From a checkpoint of a small transformer trained on Wikipedia.
Architecture: RMSNorm before each block, rotary positions, untied embeddings.
Training: 317M tokens, 4844 steps.
Each number is 128 + 32 x the weight over its row's rms, rounded and kept within 0 to 255. Layers, rows and columns count from 0. Numbers have three digits each. The size before them is the row's rms in percent of the matrix's.

# layer 11 MLP gate, 704x256, rms 0.0503, rows 294-312, columns 0-255
099:116145132150174128149126121161133183115104177099140193102125132075150106140143187138104088129156164140084131127138126055162094120152073164105102157149152161205106143124067126122105052175100186074152071117127166130123215127132112084120098166102081124211083165115168139157154155142161125128154088104207116116166112116033126144130142133162081091165111137089163108130104140069080110118132154108138096077094087135086140072136139131071161100110110140149102141151164138130162091074167189185150132153170096121148191083166084135057110138153152145095108122145158106117159142104123146129127121061214160133109123124132096107169118168109118105154175162139079197155142122128127086090106145114160121121181107114120127151110146144170120143105160116155148133117074115134138148101112099
107:172113115166169085078129100159104106101154199148059134097108141127089114110129123139100100125090098101138154106117071072140119175187170124126134136084160058130134103079100161092124179165119135146157051128158128105112107137151122105133151132195078125111044134135126154153143127113105141153136184165145202115156110206173156160138087136124103099087143104176124127132132173109126145153112112112157137098048107133120097155109113160142143099079088079233147137130110079110140096155132159092099125083143103114120133119194099102146137121131131060180178054124166127082171129137128101142115110027109097105102070164163163158105086081142176111145172150075105108117156101079152137128142128098135171128148154170119156129146079090145140106095122161087096122126109089126135150179163142
101:124080163171109150170171130139174096133131120117114066051107185131124055142148128146101151151087087113133084150129092130127147129139107198140100122121169112075146134152148138061164100141132108132165134114096137159142135144161163177144151182168110169126106082202116129114077158096135061075133092112123138115109090158094090140104234082118140092168100129135115089169104111082104132139060076153139132083112117192166181147112119093148092155095098143116081092109120118081196101128134106143145135108090113178141150089144129097116191131197081134115074161079185099168088158109170155172160160121112161150089054147057077120109103124131111127137192140119171163101145154088110127132138089110135067145140141127105163134072115143144153115142122085135109139143099124133163167167170117
105:097148151122170087095154150116130129110100106098082053157136067108184095191148189108149103163176115085169127121112143149149109145101143149118136121115136080187113150176118121130075143125197088054123121089175124084171137128113160106120137154129143163127167124146127085083208074125127167140185150133130162119125207090139098143149089179075097153100129113150138172158160115152046131161092117164094134121127143144091133150134129081073146174056102117151149141158100159108090081143138121128146160107171147138166116188128156114167128084098143137064157153121114114143111117085166077154118161119140070111173170099180104134146127122112147103114129107102180135171141128104131112121147142167179100108140206129126146128081104133091165154120037127090181157173136085111061154183078120
093:188103112168062159146107103140106151125120123096102085151151128137095131106115078174172117180135156154146130119082140154072127148121141111123076122149095159150182156153104119148120125167171061107201091122074077139123080115146120098116143111133114109118144160165103130168098129130153136121108138154206074107128148069100128178081127129175101142102123025128181123074143135130178080130114163180072129170113124080097152168082098133147172104139099128125068115157100087115085110110067128051095094066142051098157143163165120123105157103112162165141114116111133097143128061109148085136119126146131159132118111131140091144145110166140164118140087135080157067174069060125171138135157086100154137088103125111188136134101104142139150181107128081108096141180129095149082122221134131
098:157092148127147131145122085077109125141114113146047105150140115139145153114172185141162069113114120114157155115157168135126080139185192172083138070118104153137140104121102127160119193067183148081123150137082096179171101138168119140139199107181179129168080160092135151166187168068146161121165155106117124114109101138149109153131180130100134142096151141128143113102162098176102078164103116124168121141126161113141173166142142147134140056120097117136150197090091096118139144154204081150070114098158067134120142154153150172128125148161117143102120098170126093140117110129146130121145151161107142155123093110134097121097081113097143135177138100106155118171143144102126060117206125167099201122098058129172102083202064164168121143143143069070082098055114100127097164135122150
100:110172113117134138109078172181113116101097122119090176118124139135103074117123123069108162116096108120125121119080086201139121173165133127147166149160165147205105157152101114149125137075117157133118129077099076092139185104103193111169108156117096144122129118180057150159139124086141114210177115126094167163131081103118117077142132093161103081152171143155172151109117149114058139059143103106134183116120135131142108074136150164144059073175118097133128167141119123117139064103088142115144114147129143154146072124116198102080148119149085136157093173117100106131121131110152138082131137106119078179118176146101205068101103184096166093080118092124143134108160139178106103140068197104122150114123065133122099157096085150089085097165128131149119197167157084116143126074169110
098:112136089083112132103144096127115115137189182132111064178103127131135109087140144108127145127163103157118144157113120093167093138224122090123147102065173177131089098159204135082077116159135155187135175118066178113164136122109116115138116144166113126122103149065029156147115166114085180027113145121169153127164081152110177142099075178120076104081126145137170104071089155184101151122094140135165166094130118121195122105112100117106091084168133121088145125122161143156164104127147135114139107155170121124115105092188094123135078093105133133160100198055145102179164110161141133096086124140124134168125117171123101143160155116132171108156137157102043110066146112171102125133147119125149159147139145094137177164146119198091150134132147145113134078127115095097082082149108137
105:150159096107122109138148175147157167166122171129134066100097164170164116106096108068112108141089130134102122085101191112120106079129131077159109141157139079114121051155134136096102098115172174152078107137120122102140125180094143235149120127120126101113162143115087089141093155114126108135110127075140134121154116092114101180093122146129165121143091135128161190209146156121163143142136112154127096135151136149133101187158140152115118109163122073151101227139147144125097128187091088084218123120147096102139169171201108126103229183200121143128124128074090084096115114127087094120107096089118152152114169142134148101170054167107134099094119165152159097087175140123113127191133174146096146126088117150188124106120136174153165119086070151114112121093092124092113080130121154
098:161157110131144107182151085155213147086169134115100149104090180112141162133118143063091156116080111153099126092149133087137130109167132102115140128133154137146139131131102147145163128147137157161135138117134098209148111127116115134192155171055108077137092118203091137155102132138128180135147159155136076130143150130143108101133198100070217138198145135083125152130194104114117143115103177082111099117115119065121110117165181086044077115132061174105169136127145054103134178122141082097181130115141088139115097107156146127124169192127138109137142170121188180208138160169125193119120119132173162124074137112144109153085129150141183124178167150098120087130151148139182135120108117133126172140152165137101085139093168100124098167172121117112118152177102098087115153201131118
102:192177103087174089093121139099152176109123120161144137117073137100112091123153117133150093103129112218124172106060139115150093157147094156113173186153132132137091141114147116079105146101136054163121135143099175138228082092105112125140145118122186169101132122120170112121170224092136167141089106097095134165105163165133222110126115107121106119142135123055133102148148105119100112086150077152139106171125138182157125162105127123112114161137117150100114101173148118150165144155127114068118109117172140160126123159084114098077117105143122155102103168105110152144110099159086089152175160168098136173075164180162112091126097175173137075164200155093167165111158153096068186129135125159133095119118156112101122131146184123110142045136104122108111087198161148113092113139180099
102:129084161140113157133184160170115189100115134145097118146125155139118073099206198135116118141117145127145077115052082114133183101139147160190139157104097114114111120171179135142135112145111135168105143125132069162177147185062172180071122100112069181210075169077076188103141128125090081106103157157160120135076087088080122097099143102139140123102134135133170186142135090141154193177105073113104127101135168105081156109146129129073073121106144137101153175128142063124122138113110134169134165072182065154118124171124132100059060132141102126118111186118203132128115154182148089078125128145125132051152148104133102123155118115119146175191104145108168148135114150172155098169133159090134128140113131142121116162141105113132089113122165116159111113147077105105114144148133111
100:118096140118123163178178087118138069184142157126151097140097157100094123124080069100116130068116178100146112143135139122100109084142100157124111111087171127112157105178085133160126112173183165181077087135132146165122100179118130072149106120137206158137137071147149047148183122163168098101089145100151107112158079132091119095091164130185116139097130087142094124091171140111115137149068066142076206104144169136150143153129117151152157120140117111147143125165059137199144150067158131128140126199181184096106165206128103111153104143130126106076115126056133134139126102109105115130165126137097135119110157181088131132136163126147133103112126148155167162152122171125095108081129150116094123114095165113092190086099122203143089136163163190092107149103147115073059127189114113
099:163150124106077103154143143086117127127162087131148095147160143099128094135103084111104146127125141102125101071129130163092168104111133100161117143132123162120102108142071169162147095121168084120123109167142134143087152076107109166195144151147156114141083132210124126095142186143160144105116118095130113121141122178107097157125109157147161101151171089170156187105065135127096162137159153111113112143143130104135075098094088117182106149236123140101140064169217110108073194121168064181140181152104075151081135121115120104150160099122128130138096086148120091096182069096111128129200182121119124144125146096140149166103126189057162104118140131178132128151093120131093119157131055135109123131067191156104152076177083154126153110165078109157119173201111176120133125061122154
101:137069145137184147152098138139153071138113114133139113082105105118184120118152159152177141106112183173133126129132133162130119131151127122160109108117179142182158148186205160123122179179189132166081114122106102146134090107166102101117171122166076095073191156088130096085118114103184130188092104144130099156151112138111085134116127114143158149143083124093078126175141165114184114044116132112109090059178098045148089152069123159135161099170095096089100157130152135105133107130116156108106145105192118113143109171144136081198186093167128104123095131105126212146158161119114108170151138128146126136098166195211091126140130188110123124168170145099119155093109145084131172097095111086089085135081151084139088142137142110163057122127140098097124142135076077102133117150099125
102:131069125113104092142148116079087131128086148112105147073124155126169153133172103117149149149100104133086151166190087124129124131172108146185127155137144125118155068149118081105105171090159152126100121164165106119174124127092095135152115180112085138143144196137154163116089025054128133114105170124114096146143108164115205154126168165100139122125096075096208098130135168108143123074113152186137138151108117129172063185085109113113121081176098122085147087123072183124146108206095183114132138182140153163192137161077145150192113162106124112157166103101109132144090153110141109137085090099091116095125129165194078145144090154111140169106108074054167101161132103121104160158191126086129164149133160164095083082136125176144148146166125148156137110156118123097094114104174123
105:150124105092129093139183127092153033136120162178173112115124113177084112096147126159120114098108131134094090138118119109155160161164190135134074146137096092125086105055151144135094164148095151091098109103122105066142116111115085059129086133160122115090158096076131152150167092099173028130157097089127144097167157141067103116132125147104134118166097117111114144130106169106143196082119099137165151077151080159080143124093149140090191162160117125053157088139139107090081088149144139109152139147149158128172151063116128166083144147144114081125148096104139117171107132135140091133136136130153146114074163100164117104123124171108183078125084155133112126097093142169109090040121165134159155123048071078123098144116104198122096098153045172089171146129141142133131120097170162
097:133065148172138064118178105074149131099176083063172071149150122136126139133068167134159157090036161136120109143166134135159175200086129070081087203082120148138144127142093210123152118098154111125187158147165127135140150127058146145106106115105115117093169111097098130130147122127095095137139161167138125088121174110155071092106133156161144183162130099180126106143099137124069161110052129159141151135127155127115113199062138106166117180155164064169128153144154115110110132132174136084082155126062132162182117090053154170147117133113147116148106126147151136082093106096099135138140118100122141106082125137129100106143092167079212142144154122129112107114149151153171108131141127165120175145080123141112133167100113113158135111094083131048135163124146152073108160176142096
104:127135075138112081113081097159173089130153130136098118148172154139124118109189139120104083165167128157091114170121134145121107103134133128081120081114164122118174117074116138116150177133178056143142101170184188075116138118122143166195082169182132063146111109098107128119126110136150050142128121103094112121142104093151112127168163163137086092135132189142155118141152122159150153123141114084183083172149180058108152146066168110126119128118105042119099150063129101072176190077126117174100117152085183131122155126144121076109113180120071165067164125173107167124112117123115091175141121125134188116186080136132140135156167107073079111198165086090103116087137105097068106137131123124144134124122129106131135099098157118129203122148148146048120104108091069096096092137132149
# layer 11 MLP up, 704x256, rms 0.0505, rows 294-311, columns 0-255
097:089113113124130113116103166061131110112052102116175128090121081090167077162114116126097095088187180091110158124098159166176151070094065130103194112144118141083166131088161131160138080098092081150105100169194049094074158125133105094130121094115127140091151072102139108163171143136168098148144126123108196179142156112139160119094107129067120156099138147090136097149172107147173186137132150135162095104166179082126126088109078130124141145129130125140097158050134128150119134203139107162144109164132172114104156166138104097084150155135126140152141179110126110112150192161151158141144101173072153161090141149137097156093094142168144157187099137120194085170136119094178155148134085182144109173101162187126162168153136185159116104099168115103125127114208104154113135091137114
105:082158097151153165111126159133145109166140125106200147155138137152096113129148146136118148100099103091137199125097080148152156130116096170157137097092117106169153128136143167182098079084175106135144065100145119074086129123140094108076150119142098084104059129153174110120102115069108102147159133130094151155167102156123094109100120108126107103114187162171122154139145160182103142156137095114109172141123166106135121115125152214073126130183085112120132025091143098092146098056143156073173070149123227163087170103145201170100154123161097129119220159062178151105135081086109154126093167136111129122140124193155120159104096084141121153170125079147179133125099090097134150125137131148101165086107099138161113116139124136136152134091065137136122117077070074138144112156162133
095:116146146145152109106128110134134203132134216162155139128163113123161060104158075119132131189126188090130098054115125087128094142089151151099128159120113080102124160117160062155092092147145088130093142151093142146135186200140129152169173065128153099104198140129146143057145090116103112113141142136144151119113173163109157112123184130180161129125099191149139031128159117120122135095077223101136116126126136157123139112100094150116065156093162112132074124123110128229158111147115094083082126100107095092160170081102122114163121164123178165159120127079170104139131146124133101149174146172148171101142182125152192087115076156144147151107139137108195136129143167084137144065128113074186093107143132119178127120144162134152116103098123099152145132114152148159118100075125084
105:122169215149105146129149075086111077096115018130149174136088161158152121110041129137199091113135109187143085170152089172140121115121094167130091138189151149167099128182155099142116118121149119111135141173167137138104163085101122165145107155101213130084131143172125101143137183128134125132125128095174127100129106123089106137120115112205136170149071162133120081131143078119215123178177151112123140167090082090155105205129145172068173151110123138057156142106157144120132133140133167159096100066126102192107074120148120110109133167082173111151126069186143090125143128122084131142123061150149140106179152136131098145140120151141103145132098153132142127103141133106154099136118093074148075137089114154114124177088102150129151121100133133115158177153079127128188127078130171
089:089098178087131131124174117065151107105124060104188161082087088099136086175112153108117119109099117101088082148180099108159130100114121133134140126145150087111088158066167132098131080057113104118103111109157145088098169107087114140121072114112122123167134087115150153116079118115131056128094142113148156154152156124156168175150167134067178136105103145168103119147117171133085158142122104126107136076143076166165137123066112141133095183159184115109206126074128142141143149124137131098109103144155168134122103098059114148180122152136107088146162149181123115110152117137088161152167139064133151059132097110162115131147163143201087172149167112180125157093129153127056147130158125169125099137116060145142151191166247106084116133164126156100131129166138161179102077086152131
094:154127129164140097111112112129146131111149102140182166142120115119115164149106103142069127159141111076143156135112109172138117097106136108140111133176106132126160098115161105116119132166104079122119111121192032136121144142128148089134105127087124143095154143107106042145094122075163133137118158073133184143230153183102148109118079087123114167156084161128157128116066131072099145182079092150125169107058124121114134079094108130066116136126129132124087142157189082143151106134080090104128155191119153127076133092102149124079124109098096127095130102109121103134127157098071131169115108090061068095206070167152124200122131137123136165078126161114158167141163130162139047146119132137128148112128101116146104112170051037188158076132044124149137087178102109139139150150107128
106:145133165167124130183132147108121137156169150109114076123175170149038222176123178178134113106158160090159143100118129104125142116088123163084095103070163144144103084073157150123121164103146114122069130072080147136114187088128120133105124128062105143120134129159116130179155127113165181140183112114059098122144164128155190098078077113154110158076120140133110186144153095116124145134130159125124135106116089065158164101048171128093146097108169147178127121154157122134107166169140142117162133170177135079142159138156175112163160148149089076103131098148135123158173163083151089122102128088175109126059154163118105099133117141148124102170141171173129188159123119111122120170105102164092179124125141119210132154156103165114158097037150165088102135172129117146119164059101163
099:184131143147109122116117143145121087092109165159140153165135133107102127130144124117136083102156128101146152122118182120146092136102142118162124130146103053148139094187128192110121133073132180088130098135103072099159105137124112128123158124127106094143150122122105157104071181122155187126151119106104145141094139137134154098136164103104164064167150129121117162128175155120103140157190129106134048109166138061116152163213194174117106149069099148165082110078092170083109094137195179110187134137087114142140092159077105066061111107154146091072154125116120171122110146103170124145185141138131165130100140088129128102100163121087166150062156129144143124065140113064110111083162143103215113187095050131120156080159138125107167132165102092125046093087124108140110108170128192
103:110161126092111114140131070138108120132154146110143118119104123155136156102105093094129113059164104153162107052106130130115156110082093118120141158151154158142177150164120115142137146118114110174111105169099117150091183212107128136108067161169140149109169125122123137143120134099134079149129156127151133122152070123103148089108174113130145068182085121156147135182159105073087107132188144149174144153147118171113129208159107146145150128141140104194093165128112085124096133148097162062122163087109073148088207198177117103184161196191135107155096121077100157161105094092139115105083094194164123111122090140125173138120070156162126102145101073136118094068133134123115075154126104072027113100120084124095145168138150159133184168175100078148086175107121135162108106118131180
102:158105154110116079108120155110161183169147069199122197103081056073122158136198143131118194109166120138064141164144097180113146172125135116156116153119085109129113195162155153153121126125145189087190141164140126132163116121157147070130125117159152103152159142098096136160107141046149090177185117163085141093091128176125106177107085106140172099156054122148125105153064122108169125081115151110126147125092116126103145173123140136064112093164091104170118139126114106131165133089120102150093132112111098150090154107142201134106073110082129137120133113150061106167119024104130102080110114172115122147132080168148132092155078072116107107105100136161124116113146174140122070104114093155165102103137134114170118187131034147125122108129158105081153084118111141136138113093099152
100:126120128141122100071077123139128129124147120108120136104123103130089126088155132184151130175065176133151122124110119130132142129099157117092108170099180107198130161114159149110176202207112102120141130152153090147155141099149139178182111144165164146110168033107136087196192140095167132126170142146157062128124152101137111117130122171112094106079120100100105101178079090190164115078090163130206168064119135162104111127142098105120104148112111046191175190136151139176197194118112127143222104116163121070191155163137174169128113157097104165140087085080173136182133138166132135115172111137155121161114076129111158122167151115137115111095126137139155147122186128096128180127129143110178079173076131137123165143119118122136148138093107089142137082137123164140126124150099114
102:162137131084173097140095157159170132155124116144114115117085142106206160148098169194080062101087121095157138068159146091117123133174123167111130136129112139111067113119117116133061159179136169107115096155119106154158139159104171119181134163137099181162188153142105165082124134172072170129150165130139073165087168193099118119135121098147154078138141062134079160188168107158176103154106160100116095139188187110104114142128171102112095101144178172095136135102093074106143134105130105110126153129122070125120174108105046154067196084068117147126174114093158146130103173107117133169082143153154130104098119152113120174109105107082147108106144091116103097138119157174149087104114103148108161130043168110072096145083170117102156115131188139148125157197132158102142157156123158
098:177167142118109147111099060118159139135104130143192138104098134096165127117061101107180138121183113117152039176100114140151081135117124075138132143178145115139131140149081102117100130164079181142078173104114174091117108179148201150153045115133119110118074092184137117113104144123089115137118105136192129192161142111112125138101095097086182101130133150137179147122164165096222099140167188101124112135149137141108157124075212152146193134141146155114121101144114100134078078129095095102151132113166160160093125054144150148144189180154094099152160078130158142158134135130082081128128162163114135101181115150174122074157141084108126134144179117111113142114099064075109074125125147121100149194154106066080134098124116131121147135127141169167173092123156113184113104139145103
095:113116162069033164091147150116160156037112124158137140150164134126075196102092169072153139146154111096099081156137154106118117147056139144137054169122218117074138126125153115150119139123124140122116071140149138137074176171127112146163203111138094116103091121133091116111071136213140102139149131157157124110118096165135094129125093148097162112177117050156152122183132176107133153174139157123158161142103178094153120123134161132150170140143118102125169117194122142122103100122172115081142137114187144146097103125114131072142187125102155104069103093142061141117139143147197141130130064144166103152062125117120184138104120164127184147100147075104103150133086136175124122096095157116113144196130123130134170083152089165153074144151123145141151132156073105081111078144100106
103:144111116089123110112132076101166125082141110107104115110143125133137153156085158145096155127156113013082138137199153205150184154159158082052143110124080132064093121144171144144157111111157135098205110097117127099119166128095132161130117122146150148154116112109131167184161119116144060146113069119064137077056131122129149097093092132150088144096147169160118139140104111098146123114122138137092136132140140159059143094112114108072142165152150044145174133162125065133156141164118143158169139158072171127076048081152117153136092133110136136120112127147103074083159154139090081121128105127102124121165091092177142108110105080097139131135120127160112139113136123059188107157154110063109108140178158132146086136039091172157089132105123184178066096089119139167147133126152147
102:100150101120144137064108144121149077130110114085073114115187118088125121167191148120153179127092110143106094144106144140096207182169111061177093103090107140121150044140118107155164143133066163078158161171149132109107091119100103091142166070154105088123130153049153136150110124154073121106075111192106162131120117154109149035084118107155070153128140119127097166097140164139076127025137125124110133071081133153102104146145147117146118189134152147072157100101165165167138124131105151147114104168124136130074171114123103107078095141164120088143186148096114139181135169142121117106112121116167120160132202120095113121149107104095151162208120140158160096183117119073124164117150178132113127182127130121116167140194075127125155148129099177160186140169150146086122147126113122
100:113146107104083135077138152100148086132179102113073089140132149129125061168092168152114095085092121121129135177150115119150125126100132090088127183148236134111140131131192117089147085140106153182112079086108127131152095179133150118155153187150167160163079117140147184138140149117146150182189095115120110161119182093084080139128087174152121049166203087178120103169139163117145067142082108121144134147085111103179186105124154146122147165118193125117122157061177133100134155185128117131152085155153105157078164154132177109130107110111112140098134143108149142190118193153132098134147160167126124151106195130060188103115152114105145134106108179135154167092106148116138152134128108095195058176115125128129161113143130118133162117146098112153142072202112138134115075125165091
096:143112119170130154120144170083112119168132103068186135150147038143125150123116120109163167100127118138121158159188140132117130167113057128123122150061174122191142118138080077131133132092123153089165174155103114132077177096150118151149092139111121130101185107173168113052138138126091103169162132173110183104161149134123125084075120127134176092142089095178144091088207134154005165176179145096139160179129146112104163138120106133113081144111092151091108096085141130105105136156135159113097107098103122124137173086102093168142106089115101083144128107112073138094054104079049088157107158150105178141103128083173104120138089156109138192147135125109149131117115073102064112136106133168121146091122123141065118150105067104147127094094164098145166133114158149119132136058141137
# layer 11 MLP down (transposed), 704x256, rms 0.0504, rows 294-311, columns 0-255
099:117135127142158151119155059157063150112150150166181156097055157160145190107123069078123126085113118131125114132145144135144169055130104122129135170150085163162133124115089086125092125119091157087138148169181119135088182147091163131093166095150181045202121132190123115160072151178180158134119172136187133134137128140104110097107085067159130149054201139135179084133099124138182159166092109113107084130116094122100132072183145068083150101086148099136127091121122132087126122161153093081133128120134184115119148069155146158089124159115132159146089132141154124119128148138115150135126117108145135081097123079135098086149142123141167144123122063103199109076149111166115109161104049135169173114117117049107128141153106153167135130172159128066157123128199159128105138157158130
104:088109195114202117142166092109066102114161108128112166129127107096160092144194109115134142127133171133116118103107110121151138167130159127146143119135162132178155087094084103119134091045142091139091098145136163138101177139130105076113132124082092118123018086126182138092135123121119142157091152147160104126134102136156215150142124108131104131089133135170215138154128137122106143200159143190152149114183133106083190143075103132125194100147155142147107140149202199094177098172156135180089138105137136121099056129160096190124077086131156139113111121115131128124118117107135146136047162106097161159111121180146139111134096103137188114098108112122112124167124102124119150147135164126156174123100190097133091223149164125137173144113127091122182102105116147083047137163101144
098:107173170119156111049108107122078091123080192101149095142119198154079085168108189171117109133189107138126089111088081133127128131123140154139184084166185151141161130103206157108088119084117145111100105107071176139144136069140100153142152094120133073129093111149078089110085170093157116157170192111156187141187101119106162154135100159095045094094126110168150205110124139116141097148137142182152147073134143129142137130142146139149139148124193077142170138164128128126153140162135135084114117126117132124111099162121124119112155137168088140130109178142124070127153072154140176078116131081160072080152099114108136124116137090073133098108181163135182076077088103102155162131092139129103170173156142193102098153096094129183066084119124132137143136107176088144150098119164108
106:110121129122126116089070175186142116130114156142089191143132155171096132062156100126125171171140061151120142122133102062169104127143125171120149169174110098126091092055175128190160122100109103181102122142142111125188108121150137121120053126119126116161068124075133116187126164166056212110098121069140150129124111075087170155065090111142108135097123122151099145150101132126155062114169150095133145147130119067146114071073110195233088160162137136081115097147140120139124183119135130137145189098179105132094113080136126135138171125130176116098061142188084117143156127115169108166121110162186178159118121122127130157109172092146096109126099085189164156122116111131126120118114065131162124093071122175138142136159126116140064158104142131100101152163134153152158112105112140
093:083117119153072131133187148103163113078148168137134156153151107164101094148146121126160145155101138140124104094119124118100104120109141095155160119080185117147086099122128143128111132071170128126146123139084138148158081182123123112181150129076121090120169109105117143201114124148196138131045125156164163172122131070095104171029100125166121089107143103138117079123178129122118159136134096101147114114123109099124170090124123085154146158141139078127042136181105119100104174111130149090111075181148132120155123101149160147208140137152155148118061078098087127136167133175086124115156134109134154136129156115117198111156141208131113203113070164129068128099155134109125159158173127143172168053151205133104149135084088152138167092141124114139052109130127126230120113179142160
096:126078119114107129072143085168184072104131179127107168130128128145149181194124141117146133133168091133126142138065107138097162172125132141141125146161108173118085100117107118120161138153103146147114204206088176106112162110139136196068144185153167113195133133117134072140043099153118077149065101104145114128132097095095141075092049184083090126079060139148104109146069110142124163098143071094155128082133115123105119143162100087087142160163136186137141144137108104128182131135132157066110091145146174114112102146119146168116112152096095028127145155091142039172100118136103159131126097092075078129153142154087059139134097136132106146152089092121095107146150138081112107121155107126149124153092147137098125173105176080077110105135091154123105119115176112136155131109116181
102:092166158141119104123158125071126107142117213047130084124163106101098114174119092138165132095188160099097111076050122109115130076172170097098104141148119119143122099131144149148157148123103121143118133144098191110131152105055127162152114144083111159113047160132104077090090112154165121166102088159132093088151133146085137121110138161136146125126199165198125138146159130191144127065103172116124065144087156080090175152108081102132087116106119140085138110120145100118135133169093157128115153105168162156117127071157064121118114123130099112100101112134096155151129072155082073130146099155102053159125105187117104080118146177103139084176133102125157098122116138058139148096095167118145129171179104135134196144119079138073134149096049094134119168146146174056143134073116128
100:132156104153130095112144066102101121127119129188146173155155145096129118162153114139116141070180122116092171168077080130174092135110160143145123113132115122119133170091124121110147156089091128079115123159060116134127121141053094092093166137116121155086157091150122103155160137117118127098073092085102080136126091073144109172125094103131148134100129170166157164226186187083119170135166099093146216126190146130158092105111166077140109122062129118156135156134091158074112090129130112122125167102127127139154132108110116132184103098138142075123135099067131046166158132182108153116119106102147120108090112133156094135120185161078157102086107150129076140067081185217124133165145089116165124138147146084122152079165135080132160145156060085159136089143172116103113065073137099
098:118139138139140199126121096136098126081168127138089133135102070126170193077141089134147172130095130131133075068109147172150123149106154138121144159149079154153099115117171106131109154109096128112135153160165103130120119123115206125164151144140127106177147112159139154151123100124130209137130113089136096159122132110059124102177074095095098115105106137119145162093175142139085126090181126163139090232146146100114115203096121128133096186199092118193083127112126103108098124158117149123113101052144202125076078162173108140108158171127109107072104133078114119110161155109203153134146125079132149119089175139123131084166136164111122158099136112121151194148135183127182110101137126164116157126190130212149196120142155140132156140156148176186126197202103162131103115158123103
101:104069116089139135137145055145089085121108089175167128148128118082087087137052122199135181139076164131123138098132123133138106101123098136136157152125138162115150124086113192098096130162109134192084121150103177113069111174099067162056117148120178109086115075111104124138139119152140047108113156107170126054161153101127152124107125074148097161157140123051133082183132163131073149140165154107188145149125086142084127130071137177123142162110121126157085128086144155132149101172093100118153126108161080134140168121151120099110089097081128088132161122139055154112195116166120139154156182125095095083169084185112157145112103142111093081170142194114127169123135096143092157106148125061135140150213152099188131101105138125123144131148162097142106145078094133130146154141092183
098:144119125134079101059183103103157179107145135137165129076177100100049140153138124135199163130071047208160118120140113120102100084151106129127179163129127169150132138137142127142136093146112110134172118094113109095168083112155195053135147067114153167120100106140111150113145124109179144121136158111167111144162133123154154175132112111143198130150113187148129127105174194205130083151113115148104070102126160124122130173124145141150134116104055175090084118134127096125144084113175113102102156162124124135062142135076113082093199134162127134134142148111126150154128131175080124070062176140182086123139143129161177103187096137179148101118089122120162134138135145052150165112101208086156145091118142101128160147132129172157090123119119164078098195117130132150117064102119154
096:102092147122115138152136113133133091167153146160138123109144074152143162117145121134130157092094121172113042159132141126130102083134143130255183137156182085133113151117165190128145167100093122132108165116126141107098133156121168097080090136145117159164184164207083143133130194095123157165116146165097122096133159087132084178096150087120157087117161130108121199121123145103104163118104129122177155090099142057160160078163148113146149163139054159188119124161125095141109133020155137130059110157147122119144134094172127083097155150146129098136097113143182124118176118143150137135115080078112151137153168121144110158097108136110110109088117139112144077130144137185172165187191153102101144173113133115176113085103105076135125084159128160109095160113113164109205141168100079
099:168085146098121123086077092138134119176118132151136143140086167055114185118114174095091118068114086113233122129129091138140113098119084132116132058091105137122138208104122136129098148072169060100145116111157126148160115151097120195107120130065107130127126113134074108172135103159140108076084129115122117189093113145134090150133142116094173170153129105125173159128154102149112117067130079140146104121177113146165101126179131055136092128167149035105159110137064111149167147123166161098110094113078102096176073132150151155139147148123141097117158098098107106145126107075153053170108101168064089146166075081152112117118106157119189133138140157138138105135110128104176192169101084124125097148108084114101195119147146145123102110072108164124142109098122150102100149043140097
100:103098144073177176193096149164118112131108148167132208091124150159102047166124107175086118150163102081161120125088150158089092039143089114133066136150122136151134119138154128078139119071219141069195137141148139124108120156091075145154132176121104124138095161095122106117139135078124210159134110129121122142118076085131142151132128089112128117135153125089115125085157136138097137174136109139101118124097144116118188135116176082155112152176111152104153174156099150149075153129191127104110122114132127105158115118062128129159131118155120155127193187124144089144158163131121111121147071163104154135178153158117120150138096120091160124171087094171158066085185103060106146087057105164150112164186064115128087171096125113114110190145127173194154086108179084127116112127123110
104:139116113099084100161113122171095147119142137185104137075123111081134085133054129138135127078150141162072142116189119093103136155180115101125138140076159103135136146153084112190148096146104154208098108111130157053114105100106113115180142149116162115110127110129094106148107089138172122090156112149166128149141123126157116154116107162152097152165151144064123096103134136135156127148161084135123176129079072120101101229153181153089156124163155094130134150106169090151143081150136092114134098132091154120130093140132079115166080179083135114184159183122110128128153068129112151173142125168112195139123134145104149100102150156150089132160114158100120054192131093121066141104181219153091169120143134064142127088092103127162146099149198187175111204057157103133119099134148070
100:073130092085133170155152092159159126109102142114182146136109128176117151047165185100145101143083137144123160135138115173106142163172197161184118106158193107105144136139209128179158135075172160123128108119079156206143121095148188044161118187138179134068107163140079108106143139115077175183146106149121096151141111131138169101139110151144108138122212118093083152119185103181091110103127174123123176103128143177145133205169152141112117166119129128149102182099158123132133094180071165129139097099133116081136116113086146117085105106113127075129163114090126130097169122097171146143088088104129179043126179164077146161120154103133156124115072115110137098148105124139093117148114142106122133102140183149157114118138139080113109160123113050081125112132147120181140184135149148
101:149116153089055175130096127163170172096129139172164206127118112147093110101202177151148146153129099155154224179121109131107129123110082084117203122147134137066147154132160105092168127075123137188112146115134121176089173123183120113108116123093134092105147142087153124101127121086133119139093067118128144131133106175222140122083093164135146149204114143157155095147138132134090120069109113105090151131093147102147092132140142163171122146174108164133126194100069089181096100148121113132165084181133131089151080159141142105099113083110127147166083138108070146185116150156119079086109162136145130118141121126125150080157147117114159107141079112147140100162144136067132140049134104196076134138085128111207129146117143144142115145182058177080110163074116129132149086116115097
095:139135167169106161123107161124138098115119106169218139130182120150178117120172143179125194143164121117133123178160119122158068122169159119120112171130118171096125097130120142107182092083180115186122142079146160185133133151158173131067108160136173138173098085117154137048138151133113094156110091148197120106122117097066132160175162167132122098122083163171104151106121115125116159168162142090128111151099134224167110153105105147106122107105118127135153145148181191100132075101102125160133140067081119113098086073109101161117108119146171142136084130113095137155117180156175154125140146103145158134134145145119079164151054167180173122090142122067104165092142141106181189178145105084131131159154160206155150104140125106116135099108207185104146160087135163124186157104129171